python train.py --d_model=256 --norm="layernorm" --qk_norm=false --attn_scale=0.177 --tie_embeddings=true --parallel_block=false --init_std_qkv=0.0243 --optimizer="muon_variant" --beta1=0.95 --decay_fraction=0.306 --final_lr_fraction=0.05 --seq_len=256 --dataset="wikipedia_en"
Each number is 500 + 40 x the weight over its row's rms, rounded and kept within 0 to 999. Layers, rows and columns count from 0. Numbers have three digits each. The size before them is the row's rms in percent of the matrix's.

# layer 7 attention value, 384x256, rms 0.151, rows 138-159, columns 0-63
100:508500509500461544481495520487476487471484611574497506491546450457584558509511497557510527532490516497477523511495552481466449466574519413497451483540452483559432481513490480487529493523496472
099:510461515527495517505506481513573518514558529519490504474449550544519522484461531524443532446530410451454487485532561500542467515522463561535459571576565557458489405530497541544542400449488531
090:481541494575510495530491530511574496519463546531506533408470499478469507548388456535473575546528475567559474488453421471530502469548503466490485543470546446488481510449489505552504522489579498
097:551432502506504458550429537518517549533478472558532430482505419470474507531551548504564451489531492507561519459497483493432570404454475478546428476460453519495515498529425481506443524486538560
096:515483564474454549504479561565559528473525531494495550514507584506427488509540473447490503557463510512498469484430430483536493464586454531510460436566541440481555446422541479407510522473485535
093:488483511461551489466509472478486490511536451524460489498536530515555561507524542449461508423506438517455516542551490468461500426543498477389498504425535486553523441511534458515481471583481488
100:521463468505450437517497512544529582441510494506500470433439462565565551472491511508478455474503522523479543544477496506426465499537570421469554495461495503435479546487501468565502479513487496
094:472485476476477484478532502519565549563499413501519492436532561528502479476542425565475450484468427490520516499557407532470523432502525547586513460495425502494476524542485527465523525483448412
092:524493523514501534524581561513501533505479476534557496531489505440467511493486461534528521521495431518448521553494466443466487372432444496475515542520456518536533504457503516523500476492571572
104:528440523502525495606508576509523437454470493504523429471500559493524532466535428489536456508502445538463509522516478563503477553560517424526563431460450515470474463529519492473513589460550517
097:537564510471548518456467495507470492465454518505507515480560480516499442509531532453487489506491526468489491555511483489515500410504410474452461496531503503481498490527542528499548502489536407
101:566570494516552513500519552552468503468490503539537463547523558490539570517498518521507564549502463530458532506513524526447466490443557543495527480562489490546484469396487562433487505518564518
099:541486555448550454538405490578567465470518508468438594447479503513576554565503510546497476484500492458525512497472552505424473546440459483525445466468494562547453449494520528498484461477478486
097:476499446468466487507452483486515505590551519498405478549477523493519557445487452485493502501513452479487576459462530493494373409497438502540531506529533537503473568453536446417469536519563482
098:467480554528482521455487511522488519535465476509513487474504563494458490550520519448568586447511521540463548535529430490485576509441496425538472522532503526487482539523516463532505529452494453
094:547403452467413516469560447501524539535519486475505528533474480529523521463472516500480435544469463521470467509406475501468520530456507574481537492525536539554485556511446559474542428581511522
092:520489508544501535474499442549481543470475508534432507446469504582521533464602508497448497483536455458507512445594479494584533537483461516499438441508447477547497474512537509494494483477457511
095:525461532511584487514521492532532451496449526526533535443543625537468423542539473534502478482507539466442497485532561536524483453485527481458479483492514421476456485479506528438501509558563590
105:458562510471522447499456511542556545501543511487548461494490506433527530508515480470486443505608486482478440536519451492550526497523536470517505584477472505478486515504505499487505473500534519
099:479538491510509447526508515442407489484475471586507577418444492558539531509459521551495535566496475526472511472486506529494508503424420576453444523455471481491430524465493520508453509470466488
094:485440558486491482483419546504515485547544439511487538542462472478502462580431425471470527497536540520488518459505418490503545458490475503508579515538501470435505482590473444492511576490444434
088:505426458544520592474545525515491469554507483379465543491481555487397498505486509541487460463481511462485442499480440466469523554525481478476517412554446454515531513467537471537462548470509502
# layer 7 attention output (transposed), 384x256, rms 0.261, rows 138-159, columns 0-63
095:466505451507518470495507526549498489479472479420544477503470526515459470458505434446469489506496516406479444524515473539534504483469491453471543457510511435424581488477506481547451516445530493
098:513526423426524485461478483478470586424475483490425496465563517448449503530513539513508499549453543568548595440505467510459475588487509477508454475469422505525518560485411458588556465463507465
092:504385506438575475452536504544515557478481531497586465575525488537562547461500465479534426480496481517500503468551528488449541478394485483540468437487500531553458454523528468478494489482395510
095:491520570465500505472524503508447462581482463512554497524543521529511496507454479570421561481535585546460530502520507533442466602550473463439470506505514484474486398470550505458520453492493490
088:556524494520464512492497509473520515498507403505519481555493468479509486468460475519470489454493511450465486544524577532486552497462529485510448514487529485577453587532426575605471510458454484
093:514472506524493466511518521550468509515455531472621501461489509553491498534500514507568432491517543497602423521531502506518534527423528479594551496522489509451522470464439521568434503468560547
101:459373506562509498484481439519460499593515528565528579474502582419466478532534502537535425519533498458522538437546465520515443497508456516476518489503528462533514467502517462469491529475495443
097:550537478513478483419469563496472496510495545528525536534555503447422442507525516462502557515484451515510540420467552507554507486556550447463528483512485485446485482474419545486432453532549510
093:487489637468476461517462457505548509516489514482452510429430470489591484534527474412441474441500558499547439465544514543469513590590578509518443502448572474524540478513460491468498638486422501
101:508519514553505515434514435497477501540586540498428550591466415480500458509435495524512460521457491442572507529507544455517529467480473563527477553471466534559557536483600457489462482477454489
096:456474518506481518506516487503537435547492461529489472550456548510492545545515464559566547528477428503538468528435512551494457571505538471526502476514404449500535613465483495566498538488465590
096:491521484589469489500473504438486505494558470474458501509449542517524463454542488412462441413521522494500487459466504527504498518601518511415468491446523483503489459520501489537597517501489478
096:531529491553430515453529493462480498562532452568556469555492438520406484462484504498540509432532537551468495492474502520518539503525457544490537591560530500481528529520468493466452524488496504
095:476533497515512551484605518492558473469464437478523559468493499537433492576481506480502529562515513481470446517539459481522577608546554539446495568533448518509481495564506484539520531492502444
096:490525453440539469520445515508525498478536553463516489580548411532517568521416510451498494520481524463494472500504502505484508472508516537522558503461473470449565437453490505466496508446477490
093:571486619587526523491450581426409479518446467528526490448525472508485484516555446548504535455572518483502461460499540490534526550475497414442470505460540520443503503489512475508529507452551495
097:559477503544477478517481532495521493510560533429548533483516506473442434573470482533500460437532494545520544554356497527436432484494476491447530544484543506500528522488532520498494476560481443
093:505478490543434506466524488481478516544503482514507518618497442482531515461445530493501483463509428459598538540506469474512538505509431404538524473508482444488540501544533515524546503513469463
100:520449445498527596524448449457516424526550503455501536545556492473512537566462506521575537499546525464463513439570435537499508456454465474491421531488520534602553553544452510459460570475480522
103:478468549452539511453546483447506500513466537457516440589483462490492458552595467453531495541488571562473537531503448512494488574510529493499529493477542522514557520520480495472501515517471497
096:497540482528501494502484455586422485501503547437467465530483558512480468449524526466544460496465477412533456590497530467450518587575548479525437461489518486561522544499473512467454502512589533
094:444536463499476571522428447484503447495512484598475511581540522486536450454552492514512573526509457496503501504414585490492506477413514571477463524453532533468450533482420493532478501471449480
# layer 7 attention query, 384x256, rms 0.154, rows 160-187, columns 0-63
098:429551505441563553480617453471447391426533572514468474486509506546517529500486544454565534451477527453489549480484449494484503509509505506433504513460542578492468428518527458452575481514484483
104:556560508560518570547460504543469550477486382470405481441498548551503457462555503497462456518483462495503521486495428520509464510497473485517514493465450516452555478508541494596539485544419452
097:536434492497494443508554433492577493497493418523512558512501495477504541587554483462545417548468484571531501425494483535491420537494515469510453529472590484478490577509533479479512457483535431
098:525547468480527581455589533466550534500471501431506541510525512463530486517493485431512483453539468595510484376507474538508501551497506453457440495504478423557429456445538544500510526529476455
099:474558496430530517535490493552443491505545448456555507479443508537514497499513574504518494552502562501472461427458457503510507404502554529505443521498518454559485495559483523523579486492457401
099:448623576458517526520484510530530550493496531500486577492533504505442517552471504497481505526462503444511547500439478592379479556483556547508521569493491497530498536532516612486487490484458494
093:483574563559551523482524528486521493454548477475464551433483552437533501511562517485517480483507510523496559414484516557491463546499463454525477540523473505489473494512527471477465449480492503
099:507473521530503549535508485493521547527508516439517497463474515471514460558546512531534577571516534503500451523477568513545438493428481445487430423465485489457496464453627493455490515517609554
090:504506487533516550452491474519491525443550506502520485463539525518550530559511418491518509463610488511501455509460465573494515464473501516482498571503521504486498490463489501547437517491502480
099:470546563520519572474489527518545528511431571447529409489522472464516453496511469552565548465531508526488500511513507509490465494562428457488501446455488565505370474466459457482516560456500480
101:490557472458555448435477501528556477488495534533528527531512484504505560486493481445535516511491483474549450499523470469525492530475539550502492455411473424507470558591497418555461496505551588
100:464551569507603531542491458471511500521517512422541490521489539493516428445470533505549543465530510510538507457504503527436567538478527465490494435518486514473482472510457538489467476535475565
096:537514527487480423488485469508496505506534468494544456527511518426484528521460581441538494479510459475516593565456535546488537485461466482460535481548523470492484521462521482488474449488447568
103:457504503559527508487557507553523521475462576501484493481417532575550507470453431523518573503547490472504511503524416444476454452538545508561532454463505552523523450567554469455515579485514411
102:521587537473565472489508505468523497441459484538490475543488475587537496523438450451500457528519486561456427522521416542417467535490500470513450543532468463484512484519483498507566591459596507
100:466537537489463515473571415516485529526508495548594491441495580472424500509405454492555478468545485489459487530493473522509532458462513515486483499508511506468470485537524516471549508463484548
099:530515524518520462469435524468468480518547513571491536504490471481509450580536462556458420479518506549481526538554560508518470546477486468548528557559457440494446407488499408475496468519548548
097:503552476455508427466443492526477444531547539456584524542533436527552520470461489516548509538497567549596527519568492428545485487501428486474493486468537504504499513424475462498451502468500562
096:486523547520418476475458456553547415523581560528535496423518548551439493485459461466445546569425618457513450583551469449497502501554467497510470477447509539504529482471516436517540548499461537
098:518440517570527511493500428511444429502511509546511483495524471429469563509449526449550571526540497545466485560496489526529379500483514419501551494480502541437551502504534525459508563475484504
102:507484512439564526475517555475486438509508514467486506452462508517444477503532479474454495450524486500521480467507471551480505465536562520533483538482554550508531466494510495463514497545429523
100:455516488460513487502439575484447467556562531481558445501529518536512513512539421480498526478566531503514558525550502498469507492617532486470465484450464496465449506427598542476520550493463477
107:536509525474523491573484454469473561477555513534500524483522564505569464533502524510503487475493484494511477566492476456490506464501610478527560433421427498563485502514574536462461494491504520
099:567463548358516516516485543475530482484475515480475534469445484459553499463488507477478442456580530543456508496487541488463457559542455468492524523615556521508478556472411503496459468470507515
096:501531496500540465541514521519528441466472560583442512437538473511424555491536507507459487518446552510496448561535469472515551514511558519460553516488483454491505544502384442521498504557524555
101:522512527521525510454536471485483520516498469506490516480559524504467475486486511426507510504531444506404514536523533537506450457619531563576493549513466524566525439521455472546537535531432531
099:525538483490542496426546498475516503528524469518490513530460479532577454538503538496419512484529607474523566562458556595455445478443434497503511500469531545516447575497421506502481543554494472
094:468541477459505562461560501475524449480481430430474546517463540537475487498513540497483521467523473539521589503525492524529462538530541530439483490459488537496476440464563487445472441530496574
# layer 7 attention key, 384x256, rms 0.151, rows 160-187, columns 0-63
098:394502505481538517413493468484466491580497562529449494447454514455615509446435510509442520454583526471500497456447510437465511506430493506484532485477551510523488448497470509501548480540591530
098:568566514495491460541461524500472597537486555490453502446524624520506431498529553431579439519449463507521519458484460503495565455524471541454536459491528426461478438505439503437523483523421524
095:526511476479510531522540420478437489419511512493439556521504492519431490440480524506437510545472527499488484445521467563560507490462535551452506556521464463461576582545471502470581443509507504
103:562556559508536537461538469462522494478439535425450549480495566536437478493445525475415568458486426575514499410522538571532453536536507452576448561463453451532515537480499483457546520488461479
103:455506537443453508527455469503501532480546470413552481457540528580567514460522543518492520479514543477475481478526459496503505499501525493452494482500550506540466526516531537474490467495495470
098:425552558501481554532487521511562522470469475478495533562504491529415485585527519535460518555516488537468502561553479537497522567455505510486509562510472484495517505501508498462566490502495521
094:527521573472543496448533483422451454413480520516480514490499581437564490475461473516482531536524418532450469515422501516466547519567535479546354492471504466526480517495491514509471437528535520
101:487481501460451590457472462474554517517476485570546500496540517460504464469501530502542504447484490481522438486470541558492526500488491475475515517487538541463472467484505554447521518512608527
094:496476494498548548467582490552530465481539539461457533556506574499405491442509503435492540495493499546473512441492540529456537530521529595461498481457546549473492447574492530500478477512517444
096:493446461525505494513515454534539502494510581470533500416477435462574483551558436565568465557524470536504470495513561562503619535465396440496481473429515520494430460465527501503431520487505402
107:504490428443521496476425491489487509443538587467434492463514508537531446511495480544525525539561495502474437554556462423507486532542466452528463483479465443456478503528504486605481491547503597
095:566470533546519488521431482546463489510475586491491541545541520518481434496476582513548527489540589486487585463475521490434560458538520512514470418538514482417492451484458435593475453495495560
097:539505449443481520452429416513495512568479480493521520532501489440486465489423534496551538538539510434497514468536506532528459493458453505464495499534454488563487534533487440504510469501453481
100:463537473516497483464460559468437506510627514513469462482472502536515559529422442493503496543519504492519477528415461432536404435534425541510535511442493494518527538531517499505503562468460476
104:523491535423560513522500557500448468468496441518401504478503493553497510528476495460468461493465499516415470504542400571409536545543517448508472563519502483491577473472505472560525507478490541
101:488506530522400529512531428500519469498505503519462501505545529421464468491527529507556499465541413540387540500543552494473537506529487520453524529467491547452570477500578478591440540433452527
100:480555535531510550499443519439503445432456466557522528436489464529475461541465528509525484471514486424500498516482448524534479449461468491511553534606474500462437471509499514483448396492464517
097:475495496555567466459554493526538543460528508479466533548496455447529553486476519483518503454535527594586513440477494498523442479467502526491522458555498490506490547462500506471569515430498501
098:508486487497469532501485484523454483467564518490514518480545476497456544483445474503502469495529579412524502550478484499493445502503433487462498483491474529532589451461511427568488559524540512
098:522475492566501542489517558527501461565523578532567486470606484535436524517469472461501546435597537527478504550507530503451493466554542514485503524512446488445549495483515495484471570448531543
108:508460501491503537447521518435457431479495452450522533418404476540527473465502523544498564495507435453517457511517534534469453510519529521501561515488509491557534433477515475467533524506510488
098:494450442569473494493442556456506537465521500458544520533510545502519496488496430495578456475489500534551465492538485519559522430583500516470468537437455531541483543477463474444533563493479537
102:512446524514487525494507555456506573530514473466500491546482533526435450512535499552457407508563502506510437471500481495505536501507531458482549432473460519493406514506504463484439481418530524
100:512450565404481461522609499457435505492496503388448490463505530478570466464514517481508492437504541504470545500499555555436553457586517489492505477553521565525450531535512428516440495471532527
099:499519489512480528502528507534499441474445527512408506448547450440493550508451459492429498515481533470521553478546456435473472457612534536549512514477509513565490537579460428536586464512533515
099:475468537530510505460585481468525511520462496499568507469503561512497523527510481450510463478492474467536483480496557503444578465613491528459483513538524537499529441494533508545517506537428524
103:546540426482531521414511526471485530524465489522485526543483456541474476522473442559471516438506543449540603538442517509478489545488466520489503529452539591553459507426494442485448528536460485
099:532470560423497487592504452457475509449539494510474469524526545475461479501492559528454485529511436510491531574454483601553500497541525517558415469469560524408424492470548521565465490496462620